{"head_dim": 32, "activation": "swiglu", "norm_place": "pre", "positions": "rope", "rope_base": 500000.0, "attn_scale": 0.177, "parallel_block": false, "warmup_steps": 273, "decay_fraction": 0.908, "decay_shape": "sqrt", "steps": 9247}
Each number is 128 + 24 x the weight over the matrix's rms, rounded and kept within 0 to 255. Layers, rows and columns count from 0. Numbers have three digits each.

# layer 5 MLP up, 192x160, rms 0.0927, rows 12-69, columns 0-79
103129118126105104128117135116152126117109116112146113146143132159153099117151126104107132173135131135134113139098150134108112146093151163142115130117107065165132125118100119099121087151134149132138143094123117126126110100112095110155084098
141126111116112127118131119135133155124172143134088139125185176132143129067131112077141079100068147119134121111133129102135123115149117149121159113095090116165136103138124160152150059103091139142108171116107095123108067113148177076141101163
105081161186094138120155130129154136164134105125122125132149168137167126127118126190180116174107148123149095142124134145161113142136122131099148113113144137101120147138105163106127142132168091156169107163109114135117097093134107119148106110
168103104132093107127142138128117111144123150142120163099069141155167154146101110081166146123087151109118089110152069136120150105108123133135158130150166110097102124128163103142132086160079125115147117110146112112133181140176138103101161117
118140184144129144100115114120118112143128134150128144170160091121160169141137114114099148110115135122123144137145093135119143082108119112129118128154141108131116121131116123103133165119132094115122182136129152103120102153116110105144134141
124117167113122115166104107144164113133136122165136133148133150089119111122093090134156167097147143120158154118135127116128135105116134127140154100126133144163156120095128104125143139124164160108149138151091119138159126150167126100110119112
139114109116147134118140100148171137120151095140163101130135140106130125088107116132104106107168115148123144150096085114162162126114140133098125105102175151102161134140147138157066099144121144136113116119137118124140143105129086157132109105
131152157125115148142130147159108092116124105204145129136124121097115177142128106168116140137141138093130059108163148157107139098103095122110180104130114137102130116124105125145140157133150124159121127120147107131145130102118108094105154108
125131154171105073115140098118130142111115128109113100124129147153105167065115112151136164131115115142153109100160109156094100114100123107086161101092152141078127114125138081111157133159122114096144104100099114138133128080161119135113147133
147121151177121118148121149128160111102102114126128114133103133178139066123105097139104086124140121141138154155087175128161133124140096127129148084115142085171146106143137152142123146101150107123142079152139111144128130104100096157136135118
130146113161121131147167091118100109102167108132140114060150109163143121116133120100152129149112111116137134112147142153124087188121136080123130130106115095153096105109113160090108101098125150124136114096149106115086116108157160155145105142
165112119198114109179136109184091156147137144127130148149100104125105141138134131122145112127152149157098130100101110116108154174099169139125120125120120124126103123154149110165122161118112116132147188146112140124127105135113130116114131101
132100149163112137134131090117093054131097091106154136146122146129158161161144095182111159146151119136139114130083106139140127152133126118143164170128134165135093172124166139133113143120141114132120111139125184115156149126149090134079139080
103169147130128127095142135141144111118114110124140127138150131136118097127108104145116104134084136142078105134149099114133158126103070137124091088140090141140099124108168090153114128139125123137133097119140105112135156117136160148075090096
155125114085131154125098158064107122097157134140153129127140097121106143092139118115129150137124144163143143155184120125124147150183127102166141123142144085128140120143149112147108116095136138145146135135163131123148145107092120132089168138
157096136136123121102119136150155115112174150131133114124174135104106127144123085103132106080178108120140158172085158115130100145129148188144130088143135121160139132098189114148128144124123090124100179168118110139154178094107146120166126106
152121134137150111087120120129149140089083131134115131113094139201173114117092126129120155137167116097153123155184140162097145151140127083102102116133102107141126124127108201099097100150158087131106081178144132138144137148112115118151097121
104108090129133145068106138156144098168101142129123142151165118136185156118133160096101151128104096147080117111136109159110115066149110107108135136135111113105131085102111104105137126139162127112122109154161180116111129125146126135133111130
177137144185145139123114112113161200136145090141096095158099123144138104168085084119077128147138108155159110154132184124091155097166143123068147138140162112112125127109097154145074124152083128123146145124104195125121132078099066146116143123
157116156125174136129120113108165167049102131106068133148171135155180149124095133178150127099112147122131150151172168163116096087148129114187130117122134128134185126139090151157180096172158107131117089104128150129110129127125158167153125130
161095116130108166099121117089092116113145108102134122142202164099129135131141132116148135119141098136100141120120136140139099189099144127090152147097123149119146124112152092135142101155099182106100170152128144158138122144149126136137165114
116150133138139067123113137112153132153136108134161094135090128141109089124145125104140135130156144150147114121125128119101218151072165155139091089155102135149118119127147137120109117149133137136101125096143144111123139104142155086122061130
124161102136144132093093136159138112058117144123091127125166133167153115151106150188160088141107155171130106135171106109110130121107141120114150135164132112135135150120206121120121069166121115099118117164121191113139116147121148122094118137
108162115101202134125159106085155135118144126081137142140171139108136145125095147096146101107106118141142144111131105083174138168135129166149117160102111165164100136088149100138120110131178139140157136136142169117116103158138146134162083132
107088101167124069089116138172099143156108112113110116120132074131130116113187112149114114095147143099115106175103108130119153085154110101100189129127105123133132153087135114122140124092147060132130111187131109133130181091122142106093135160
162123102124131161109135155127105127099123145167163118152162129123115161128116152147091103115137098096134171140140158092141123126139168132153110183125163147164140128144111111131136136112146104124187138100149100122134148130127122134149126090
118125144109103146098167091152112130135175152107121165104110147149085175113106145126095101112174126129151146108123118143181114113102135137128134143085081135163122118125123086142145150106140133137145124155101118187118146107150183118081188143
122125132065134162142124119143107087083146102111146140164143115105116106066175098137139144124104110105112164102109146084106102133186116117149106137140092099111161137159150131119148149126136154131134115153142117127099177113150141142078171152
133107096159113113129127141099095123116128157136111089117161102126117146140148121173157114142138120115092119137153058115127119101123115134092167172139086110098153124147121173138138135152112118150141111085158114106116091133095101108133117133
147141108137116156102128142116120138097090104141143130142127161142153164115110134128112192117129164119086118115105144132086128120121117119094139125132148123114152136136075126126122163129141094088127116096110119113154116129080135134125155112
121099145121167140148138151123167157139149122141152148113141137106123158143129149146114138148127103145142152115109102120148119139130106108150130150147124090132076152186137155102115079111124091145151151094145167125116159085142135179093125127
104124098149118132153158176133150170098130137161156132122126103135128116132136131138106119133106110144132156095079157128106105148161120182124129144149156130160138132125114114156159143141172097095107174140117099109102123160126138098128079157
120127068143121137092135122131080111161124186155118167122133088133138149132110155133114176158134097143125113172154142116099126114100198121110124097118142092115115117114145119183143160129124154134129132160154106144122121121133116104122135137
121101145117143149139121139111100120086150134110121113151147098136129111143114159095133160149161128137154081112101145133126162101179134164175138125149149115163116126099157118124106182126108124138142173110144136136138123135133172189102127127
117105063085117108127144123118118191114129154103126093152135125157075140106094116124108096155094159115132122095168135121134110097148132074106093142122117173139101147129135115126142128116121119121110121150142123122139086128160125128185141118
131109142118131137094170110114113138084105142115099118114153110151089124124131147151105133151134160147117168095134146142101156158093144128115074153114062125141099123163167115141162150128102160167130115145138178146135122109143115148137162107
131129102109122138131153132109171078116075116113132166143116114114179109103112115135110166100149136133113165179148129142104109146141151181122157129146110104140124135122151113141120138137128133113157150162148110141116111132137146168121119137
138143126127120174146139159076146100110109111139144136180129137136138105121147109122100148125127113141108128152138119115131144100131124191129087129130107127135144118115189108100138146103134076114183135158127203100074138113143120140148127102
121136140109093144153110140152110127100129128156121122132130124118181091165097110153152142127116127109119130124100169166142110101115143134167124160126127173112126141120124135115107067123118091133142119116112124104149123130151120138117122136
125139134127125147153102129139131105149119154163074105141090091118165112137120098169122156153117136106105133152102125163097089135124145110138138130139155111059144142135107123103126158108073131123122134141118120133140148135091127137131166101
117144143116160176135143131157095157141131135142105155112148149145137170150115146137113125134136089154146151164132166080174157087150143081112063100117157136145101105168125070163138097102156102129127151140095108143109145163132102136114130129
146195139125101070168136125165118107100142041127107128095141119140098143116147093097113093112112098122158124134147143102104108129147132142141125153168112119128121114119144138147145135101141076124068095146122144135129098148141105100114131171
162145126131135166128128130149154105094125120114145108126141113106102135102137155082142130140109112116117147123156129193125122109111118146075146088111084097103093134125150132138153162107084130146142121136115125115121117146112121138172125143
133094116121136139179114131160105118169167086159132096104101147145126145120136142100146103122140117109132135115110121108140126084146128161114145108098126127086141111080132132176108100127118143094128116108160104126177122133148141092114158150
137110122134112134102130141176134138114122115110087101129117129182081113113146122118113110123117138106099158156097094119157148115091130077122163142140124090113155131135121134109100100097107120108120092186083103162103169117134107129146133166
119131166076106131084117127073138120137124161129121104169112121117146156055138117141156165111107156114130141142130115108141157168065124111101083126139114151116169166134114114140108122141155113076154096109119171121120142135150103124117088156
114124142135098082154125124165146094152137157165165128151137105115138153130121123129088095135118162149077105126126139128114123144130115162133103136148147122120125113127124092158139138104140168122078116141074141127151185117130159121122095117
103139104102089136147119146151116160106105133132149144095094110116104117146188146113142146139141104167106107061121103116164132151148174139136122109136068101142164153147153139160105091152113134142147205111154108125135102159136160138083171115
153143115162125134158150124172171163141142138134088111120153163095151133131105133102130128124131124131085100121117117161125123156133111097101108104117112158131060141152143129142153126129142133106109133109116144118113111097133173076138135143
156156155126143114159132116088139080132122115119084137154140103061118135144192084114095135127168145108104150138118132139094158124145134146127144110148134199122118115107174113106110109131104162110108129144147165116139145129107159210115126154
108147111069165141086100150168107151108092145124133122130144182133144142119118165132129162130141122137145198139153125132137143130177168112142095159128122123153154128132116115112140145130097128175129139159094146128135112118135159128156126110
140094123146108098135110110151115132151132139161140124144106097079105126131148123124100070124114133134111132096091116166140132086121188188096134109104118131139116132106126180124179145147139117156102182102095132130109122133084174107102139182
127138157142126104143109111120113084147119137115100123102132120139151145124145107129102108113106107141084128109134113108146162088124159105113119129154109170105131105127166186147123125149124118130113149131143159133119087134099140129188136107
108160128095099149144149152180090155138122150136106126109091129137116127119090121100087145168159123143127124128119081125100118088119145152072121126122129173104145162149126097071118103127107095122133109147163132158147149147132109149105120129
165168090139138137098127125134154129118095119125107108107193145133148139119087156129103131152161149098105146091153125112127128167150082099123119123114088120120132171128117113092058138130128141094144086132152143123131148148136150134161130154
140144114127124146107154094128134089117122127094132147149125183161133092149128115172171168115138125137102101159165110169147095108138134085113143109127132125079144175178100166114121132097131167172120085143115116133122157155128129155126146126
129167142118121124147128131143132084138125117137132148171114134141132088137119146111069114106102135159123120150146116136107142131126093130093148126101138110101153120119170162102130149133098105139102119142114124133154126095138138154078161176
113130123138118127128131116114139142157142176160104146117141138140163119123142121153137158155106137126195103097121122111145138123115167117133077102111128154146117182108117094116123161149144079135168140131112121123115087052118152119092172137
# layer 5 MLP down (transposed), 192x160, rms 0.0902, rows 12-69, columns 0-79
101108116077169127081134117163104147115135105121142126090138130097135118113116140126079155126101160128144172115146136106118144092127168138145117111159147141131139102103087106131091131126178102118153150138122167072123163144114118143141188142
134132125124125101166158222128137110200125146170156122133134173107131100149157116133140130113129141128170121139147127151128131131127140107133114135166099130157107121145168146129096094168146107133178115121119116097141147136155088152060148127
121123088148133139151148000142151101133139133128146100137121129099145163095087163128102111172160115144125134138133128100129131112130162109143097161151119146133146174142126125128136142120155156108131134127143097150131126127123106143121146129
112120106128112051105159145132147130140103162135144143138101140158135132074172158117150147137116146139112125142107132113132099130106117155107131083128144153143120139170158098141169134137126153142112128138135094099106176089130125093137106123
113130107083132150103136140099092153147138168144090146108155129187130125086125124122148134151118144134133129139119135129109116107113119157123097132166098141134125125125148108149102112130150150081116111109123123093118166109135180115097107165
092166103147161107153117145103132095137143153147111130147155121119133121118130140146123166116127104138164111122174122097137128129127127124135139122092112120105142153122138113134119125131121178097150097147108093118173132136177123112137132149
096143163126135130098113183145156157110152150137130117140139067093093117140129096102117168173122105104114112128159134162127112160146108130181166156131092129094129145122122116158146122147122143116145138127159150109175114106116162105112134112
086139087103135092157145199121154155119147123121144137111102161142133126112159094085137091128126143151109186106161073130129126135157101112152125131179157146164108154148115127166097112126141125096144165115124147159112138132136095129110152155
163127136124114148139138255123102138108111110133117097131115172143135110094134141133148121124137127143165096117144136130094126127090128101116152116123157113110121108133166124114129136127125137118149101127143107052144102113095118134135129133
093113109107119136146137006137097149167197131106088123126140141082146125157128155130140132131126162106089115088131142112088117111118139146140108148158124141108117149130119104115149113106138148165122170137124144080145158134130164101132146126
116118090135146140109105096152146107152099102112119138120114119128160150153127159162127161134117119170090134151115131136144111132111130167120174119106122103119112091134155113165139123141112104149135144146104125143161162158103112103155139119
070125120077141097110125038123138127094147139160093124118171104138133122112158110153108132145129086142116155155140128102126098095133125128145092148167136137111121111135111143152187141118120151173117132096153148126117149159111104109137125153
134135120135144143136172179138165140105166102132146131154134131135160119105112138157127084105152151128142134084123101089145089163113144134120123126165142105115133099117112102148122121083103140124173106127149141064116118138128110130149130159
139128123106165077143164052142124151101116088142128111093107153175074128113107146133109143164134135116137108159154152105102147143174132128117091126114113158132153108141151120131127158143117138134096112130138136190114105136088096118129107091
120138103119122102148128255130139150177116096119160141144165148138100125089136115137141152141125138157129132167122144129115105127127142122127153183164119126111135158067137134124131157163128130128107155135118106105135096125150131137132100130
116128120148106124119116226137139138152151120129157137114141121149055128119139118137148097140158140169128129114131119133122141112132157132113116103192121125100107111142129126159159123111111101101112146153128141134101137084119139156119173156
132138153096120157149106117165082092088114125154133171142126128116147126149116178129132142158117148154146085100142146114101118147120121137177101129090133120187142166158086131132116128140144125101106122089129136056121101134167153142115152059
126130131152129176153159105128176143132134118114155070125085155143156114134136125146144122107145106160143139129106133129125096128162164122153124123068121151151157121135117143069130088109145114137161090097114152171130128128082111105091139110
144128132132152124133150000138126153136147155125098127137065128119119128131114110149132128104125146171143139119145165146109123130120130132097128116051146125127143127105128121143153112131120112121113129121099125255108096084140128134126129118
101088110161121142146112218113110141058100155111108140143143126121115162112122130164165131107138123153105119156147142113139143106148162144158144114126156085122147164119113145093133129108136130082112100127103115077157111127123111108112139125
132126100118127137116126232110118124117115150151119167103132133103098113108116129158133130161113142116138094082124142165105166113117114126133116115119162142112160114130149131122112113184128127122140093143131146019131123124117095135085120069
108146115132116144175102071136071135126108121154151149107136152135129172169098088050145168134128117110124114098139147152127117101147125175158112119128088125146092107087163155102136139138179143123125149180141109159133120163135122154130107126
091144110135148114120153191137143138140131158140136130135116143149118204183093155131118147128135129131112126104120159124139134144138101105119119137109078127126149140108131107095068138132146129094099113106145112135150121134126089107064159103
134081119156135096114099132107095114137111116171168155132126109097111143131119132151143120143183154152156147182143175148107080140077126133129097132129124152112122108139146108142152128094134113139101142117113112143162099146133122138119154133
148110148111133117135186060132158161105183154125120127140110161150095139127118122116103141069129097150103105127125129126107136113113120157104083126138102096122151123140110076101091149146101127100144158115101137090148147147156087167142096088
176144122111121143103150068131130109091153135121160129152117137120118149129112117145139124139142134108136139142137139096090127109158133152108066142141177111152101105095091082142141177127143112179120155140130163168110130173115126124135111086
153128096144113153130115255121115148121138150141116132112132127117139149152125143134131140137113129128128118160136135138154148130146100131138125133198122119135116101136138136117134155110142146111132129136138132000155121160115114143120163102
108110147107129162107119111126115148091158129155155151172124140156176176113127098125126096143153126172152168143163141145134146140153072141119159147096107160130124141097154078161091153156135116139166126115172122161103120161109075103100139110
117150163129122167124112131117125134144146155166165163144102135111098090125106152106107116182095129132195113159127125119118155126126106154154087160105101174078115117133135118152133111129115145123159113145121122143106158137138063131144133093
114124134130139133117122000119128093148142142128167146100103134134121153137138132118128117127143115114150111102133126133116104126118137146156123125066094112120132142125146122124097085105130141133089128115104133246106090124104122127121108134
128154114108102137158092000120108145119112136088177166123117126141118118145125094102110115138151140122149116109154098131150170135152139125121127108112140135073170112106142154122151139172141141146086116176146097181111128135115122114123092112
162176127104120142125145096158090105128156106100114125133108137091148122113106108097140136126132129140100093115177108142126135114110095106154120131109144110133102124138135165116107133124146124137114095132122097158162155066117131128118081058
111138127122145095096139146088124114091110109145140103135156115161096143102078097125086128112109171142146090149109122103150109116107136130144144124114141101090125126128175136128128129109171112130136106181133126183125111156121158137143148133
118106147158148129142151000135096144132133169118131128117138119139111145108154122117117118116147150121137103141114108138131150087129120134121115137160140129122117129120126110134115159121130145143144130138137152255095128136108118146118129169
145105116136095128133162223109150151157137141128120118126143111071120123095109088106111129133116109126099160113136153135147144100125191132111104134110111136124125117115143122122128117133156141132149092131125086019170097138107101135142135104
108148152125096137129098040087108087159107116125139163109107112137153144099125130125136126128159130127108112155110081138134096107090134134162114131079157097189149148116122103130108097102172122150095088142156125255137104154128152130127136135
094125125097159129112139191093137105133108130147144150121140134135129126135135113162113118140145124135145128169173176140094146163121136101163139144086096138137088136150132141130121151160102138110165130128107160146090116183109144148135129116
112096130190146080122114199135140127142133130156110200110119129097116126189146095134130090091104164131091113155140125136134101113129121160136132108115162117150124142142108129112120144123155121094103138178142150082144090070130137134144120119
080135146177134134114141065127139137139125157098119136154107131142056097097165077154097122094139140140140115080122136119128116117083104163111141134152157134156072145119146118113117120151105128108132116128126159160119131109140143109149130145
144111131127118112129124084139120143090107171118084154125126160143093109105087137103104100117139158106139106149118127118138150097143111151113121154146101149138148119119165108169158135118142116123130124128114138167101089134110120137091113130
159132150088110101076150201147137084099124157156124114154119114153174129123112132158145152146122129116118155110142148159102108150088109109139163126088127128138109095128122120126150101167040166091132122089142150150098141112116146138097167132
135129126120109112077146110167087125125127136165148134159121145136138146146133155152134136144105091157186119111160131130150131149085109078121096157103161110092169167153164118141116120123162125137159115155105080154090093149129128070115160159
127096154140110132136084180143148126146162140128161129107156117111158136152160114130110166137091133156172140119120155142120111087151144130095091124106127125151099138142120118112100127122116122110147097088156107113129090126095136125115170112
140096144147079113121136169138142143114120114101142161153149154121143114161144148166145129072124121143152124116103085169122127131190136123150140120097144144168147131131158175132111120136160099136160121149132129157083155111104146152152140118
138154088140182112164100102135108128136106126162106100121091118148121106092132128122153086124148161140153104093111153150146145126153121176138111115108116148153126167133121114108128138118121101130133116122094122174116142140105113144120134103
102132104114133103118120136136114043131100148124099146116107156146111151119134109128119092147124122099110123137124148126125143145116124100125125147128129108093126134127134149160178151116151161155123109115103167078093132132145121083160128092
138113139159137113132131092132109138141114152145138106141159136130177118114134135169127131173166140144125116089170164112128126133156095146101120151108181117133123101126155098141152131142133150149086124128137106154146127124120150135138137126
100127134108149147133157221120151143126156164117151152154137088139103189095144119139167116163168168135111170138128167111097092135141144152156123154158123164096098118124147104132155181141119129134176152128146103152113101132148128083163162135
120153154120117124099142243123133105151102096108100129138111117135110119130128158155129136116128135130131138159114101170111113111132134142116138122115110116129139119141126135101116098143108148103172152097125139146139101111119153136100172159
089158090115125140136104199053134116140136158144102094109113101125154079154103132112139153136103119088130143127114137129128119130126149153164151107211135146120131110105079120135139157122126143100126105097110138024099125131133143097152166156
155101163161162102115122213096116117154159106128126106138125084082145150141119158153140115139159145097118112109104146170108117116124133120161151116107111141105100148081136136153142116135115165073101159089153138152127106118123146102129101143
133069117119121100147106029130120136152141139144169121130129133135116164112123121135165128088121135088150112170132114161136124138123103132132127099070164159113122142144129116121149134121137102113152146162153126138133099103097110138087184130
105129115133112138123122070139120059118106095136156114111122096085159146163165097154117090103109121103108108108120153122108138122128130151100150101145133144110144139117137137139164110115114104156115153093154161132139136123113178128160169091
115091179149110091117090179122117109108142146115144116088128100078148108108152127109090136115123135122096067105134084150161140117163162148098133111113171155096166105121154143065103161108108122153134131123155120091125132119111144135106132119
146126154135098127128161089162132068096138091131106148163150093146126148089140079154173174121117128113131137080119127122119154155130155128132117123117141132151145136153153139107083089114135113118131098157142117211147087158107077134135120127
156160123146136117115156159118107114138121153151131126102160122121111090126124152130107145131113152147126125114144151137124137125144141140150117123131130095096162126128151164121161125133117109138111115096149128105087143114111127081105133129
169126135128140136107149134157132151089135147118148104180160142143159118158082113133142173086127142127166115149144112121099104111106130124147140170133136138114151147144102114138116131095110142166140103163105134104157139077065113127137124096
113106127138107080160155136095149156114140101102125134175145158122105106175092101177117119118170091119145130099125172120129124155140125147146136135149122125140119153112137143128131112141103132165151126153080118107123123127165152142167156129
# layer 5 MLP gate, 192x160, rms 0.0973, rows 13-69, columns 0-79
120163138141135126120123133111101122113143070125127156129176144133095138093159087123091113085124123117124129140159135095111131130158087150118139106121103139119148170163136122131147167099126139137137152124148154125083156152090159104119138132
155192114152126113159109122161153127142090114134176136115078131133090163138165124124124135111143146129136138124145115127110159100075104172119090116139143086151157093112135146117127100151048167125113138148126121099158179142121095144138131147
141116175084135173138110074136136143139118120166125097124141087083121116138137139088108130127138111135106103105123160142156107139126119156086073126089135121088103140086109145090098134108156086123118138140116129146121095107161096095152151128
105128122132164125104119160153093144092125131143095133123109114169137143120124104095181121151112155132133167126115137127118142119122139132128154116152103102152104161137117096101117119135130116092136137148154144099150120131139175114162165138
160135140140111106131112092122160131108125122108132128099157122170118112125118120162137121119160159124148176129113141080155142119129160141134113123116131162157163156131100079114161143107150152111148115142108154163131096183119118071084128124
142158134077134163147102131128152086122160102135126103136133083083135131143124088126145141143155110098130155159135116134167109133155113150139142193111142158061106142159079140118107117127089134150159147113121204119123124133153096142119181091
142090128149125129132113159156100155092130140135108128144107129117115142148093144163141157094105170106156097122119129165127110145111111110141109124143078112117120131135115142158165123146146086152100097121135145119128146107113152093095123141
089126152156108099071126090135124141109107137144127147130124135136111154088087096169102131165093122125141136105168111116118145146116137113079117089118124150086127125118133126124136143197131125124126100102115136118120110068133139121150137172
144138115123122111102165118146122175138142180149147129099158092133159143127172154154126123110124141142139138101168132110116142101124132167127137136134133161106130167140104141138163103158137119122134133104109156125065142133090162141108127121
096114113120120125132135149119137117084113140185141154108104148115126117108109127122136111150104134052147127107132152118103156147119131100126106124151176137109132112115115157093094114118144124087169166161126130126142159121100144130123107192
130095147099130093113111148128120143069114152180133134151113158155130132105164085155095125150098126121148135124133148090126108126088114128107093131149155112093128152149104117141191149121114117135112146139147152123137083126147116104145167121
124130131130131106148192140157165137109124172120150119118112106100078148146144154127148108115100158124108067124109137171134143149111142071122162106112139085121092148132134124170101133100154105111087124121143145117127129138109121124108148112
120144146154167105119133106127090161099122100129119136105142130148073148149131150142091106166120156125122117136134131111111107113104104124115154116118164079083106111159105167113122089145102153140149154124168142150122128148104099110154140139
138143120127100154119144154099112116084151133131160114115120134148102171108129134125125129118135149095116175136143127127110110134129092148130105122147117108108153152165101078082112086096145165126135138157155165126145143106086124145099165144
133144136095155157126103103111161147127091094158116133105132118117131157135116174141136113140151129131101095160086140123148119152128104142137154150156136154110123159086138118113131105133128113135119166139108159147158093184143084157157115082
104134131212127077076118142164116093144123100152093149150113090105118155156115119169128156136128147149129170110118094149126141090113115119155149162159162115097121134144115117113086093120108143126108127109131162120091108136110131121150110144
151163072118125082117143105141149155064115173160144159102110117135123072168129159184099149143114146122117129118106166087138112110120148157177140162134133085126127148161133119164147095123128138142124166146129108130140098158119137135114071161
069115115102106106106136143110084099127110182129142157107153116126129119113121153142178093135098168072103116089147082157171124149088137142173112145123119113156131142183141114105130115117128112094149091158199106121131120207161142098139101106
123140147152096091132096124079145112133062103143080153092131071184134126153097140171186096127143147121173128108154078117140107109103165093164161117147136109104122106170093162141127137141142109122111109104135163125139135158114150181141110147
129102103189168139112184122157124132093135109088114112154145119122160144124138122126135117101157144154084138143117119109137126140095128147122139127090097142135134153143172084158150124111108144115095132094134116140149110152148154132141139158
127128176120113144127155123130120109115117115061126111123168156100153130150121085121120048081109123092123146138088122125125123143129119151085097142096139105112153169133154108162136130120145113109133135154113168127141127146138100129126106120
115148122086109116120090127124130076076133125107145133107140107102111147144097068144145110100107133108124131127117081137109108117100151130129156106149157110126163161092107144136129128133135179143092154123115123138093118079135176122147123170
143137081075107156137164089128150097124111136135152141143118127137088133136162161136137112114176121104099133114101156073142123128131054125117141104149132158099129171094155127156068131118119167133143126128127127133144158150093138155110129106
088131120121139129100167156143124072143126064145152146143142084120122157144127145132125141156104126087111124087104142072159117147165132108112156154144122148145103101127157164119109146153142159098177120164124135132127100152151095114157124140
134117145112144134149132099113118115128110124077130120079145133075133107124120111102132116121096132157148140096111102120148114141102136134076135086103124101102123164130123143128130152145154164135081123099112149146115131119114124098141122184
126123167085132113118146065140122133123127145092107149091133131146097129107143133081132112103138127130115135125159130097135100137143100134156115114060107126162119135118158112178104138115168133167108128143130146204108149122131189096137135159
107185148131125129105160117095114189096136181107114124090124121143120120144133147137173124134129162151160172142125137146162103135118121094134098161129108138143143143098140083159132170124168125119126171142158140148087101161119104122117156099
137141146109135153173126128096112141110190164137176105120107072103135121133112091119103129171120171098115146124100118096117153111162094147138111110118101133155119130118100111138108144139080154104108134117151128121142081158143109132152145148
147109132174115122158094115136142097138174103095153148165149136101147144122087137127132122129115103119153127154127121161133119118129116105116103158112104104154136161137167161101133159109133151169160108126116128155125111077172154131119089138
119139139091108133110114136156103088086067138133111130133086109154154076097096097105103165107088178072145081138154096151145141132148076124107147127113111167107151122094106110081114160138106156128113110160096131112147123146136106078140096132
099117098123119179129169114102130120140134142177146141147137148097122147134127118118139151095131161097130115111128115111158146140151177141121123115122144131153146128126099127140091106128156115098133135116147128148133141143200102139133097105
128142128123150116136111125181125129112128146131117170144117132140135134119133131114145127130120096102110128128119107110154154159126098165133100088119152127135168127118055135122071151165142127110116157099124148130158181096137114114111120111
113162105132128108084140124160161157131149149150118129130112126085168167132163111156131130138086124108125140129137106119115084187108098142096131141121149166088117124139120129140138109147160128147132136177119126119103124138136099088144112125
144120118132160048102149116136083198096104118090127115137141131158101134127135108124126107150078152108106134115192159096133117138115086122144097116110146133151139201188111127124145150149119139112120126150140146148118090170109111136145122132
118127122091101110113076137133157140202075129118126114151075098128135106157117077156157127133136190115096134118085114143143117138106127098159145099121104145144118094123098108108128102136108152102107095139143116107160152134134134120113104080
118084109143098131137120106107096112134122106148123133102111148066156121114125106117113127112126133094086131150161118122102147131109127161143150136125092142150140174090083085121080149140150133114133179126153113131139077085128132151127097122
138128150145126088109126094139116172196148113125118120146131110126075117110190154147106117093130133136171111137146155129134121093121132120151111135129172150116127100121125129118080136119107086167111123118144128138136133091108077148095135111
100098110119185160114135145153107133159098132127161147114125116136141116131153159114095123117087162158133080112168119115131121140158130158115158111140095098162133147136125098145136131126128132145082150152147076154109152127143096105106108096
151110114136151146148142140146114130126148190142160101168150102098101141144154115133155126092125134130147124124116140100144142153152127158151108132122119154116112132132133130120120181168154145128106192127145107114142104087141118125073105100
113132154136114096114125154134108135137110144100147116083126144142115110150118111142092119146163127126148125140115098133135157151113129110120143113129108122117128117201121137105175142105114138172111141079140179127121117129148116127089107126
168116111115093169096113119156127113123115105123126140142082087137119064128106119135093154125094126159127132112141059085165154135127135109140105074152102137136122126124174153085086092132134093146128086129121143120125131159124104136133081105
147111140098158156114104142144126124086127118127149118084112122111115111112140179099110131123083138141124162129148090146109127127150158137072152111098113083121119122138131094103166152076112117103085151153122123105125117147121121137162110146
144136123109089114107114127109105128133095119133131100114104126141162127113125136122104129139090116096078115105156108116096180138083101119123128136119079119128174108139153119118123107123119103111130105135121126125117150130147130114123113138
148147100109160152128131105127172160139127091143150141134141155107139123144122165115131118121149144154116131072121170122125108117147122156161064152113164122187111120096150139130123141128135136120112113110158118127114096111128111116110121121
138133116112143112131112129122178104118149083131111139093105118114137106113147143108093106132128105090069164152119130122093103120121157133112147124133150119168135056130132122155107108154127143117111121071121117124132124146099122148186177131
122111133135145141137172106114112203135137127100152130133123121114093136122153135100140135130155105146140165139109150114155137078130168130136129103130148139132125145163119052136132134112121117113181155147131133142118109109123143115103179126
130141140143121109099113131137135136090048141169090124114131131161160132118125137158149119162121132094069147119095147100116118171078086137154129093152124141163139126143085110135126170168126109096169142130107097109124158108138115145128126098
155126112126104127136150115145142176123169146146116121140153131115110132135138155136131125150110105149117126089112137113133125130123138109126131137130159149126098156174156153122126122122109142120122136108121159116103089125102117074138125129
129139142118114117103089137064150117073113068140083153102154090121115091105149117121098186150072160080111109108111116078072155166118104115134116112150140120126120120134118181100164150160137128087111130169124157137139190142132161165129092144
136142091145117162086134129115081107095113142140171121120122129117114090112135155112115104162092162134134163093124126108134171114152185148137122127140105162109125155116164123120123103127116095159140110129119107136088149167106144160185117133
135101118100092110108127105107129109158088144164117145121115135119134146096099107168139124092084141084124104182122091122107170099114137146133122126124186089153135134147149130132094120145153108111086112166120124110137156152129140099090135140
139093172112139119118132131111115117140126118122170138167126108108115151116116158119155159133138102101136147140135123148110114142115116150149125106098157112138096173142101092098111139112108177127113110137114117134099178141142096146119100129
162124158135121132126117129091163096152172146093151119137134154137143137123115093136143102130069155116116165098174123098151177175125156107131153116128111094103120116123144155115150171164076145139127096129122109118129112142148124151150140101
120094117126110139122097127131127143139136140099160162146120101108082122158100119108125125149079091139114134131115140106135098171142150119137134125147172086106104082106159158101146163077085096181115152147129068132099141120124109087118106127
086097140148109143158165138136120161144132141151119132125104090094140155129157120101116087099146115125136150125131081130156101126159117171116067128118113134130084145100088122115131173185107131116109119171134124111149167109143121108141138137
107132124165129092116124132154130126128111141167121127146120119176140114113135086159087179145094101128121166111153116139111115123115131110112107160148098134109179082165107112127150158134100117129122156138134197125131114182102103140143090125
122098097122099129133128115156117162167109118082112085112133141094118119151152134107141134132175166127123119135106148125162141092104153119108117125060119123150101134139153128107111134099163150133118154109135109171104116148138139134124146141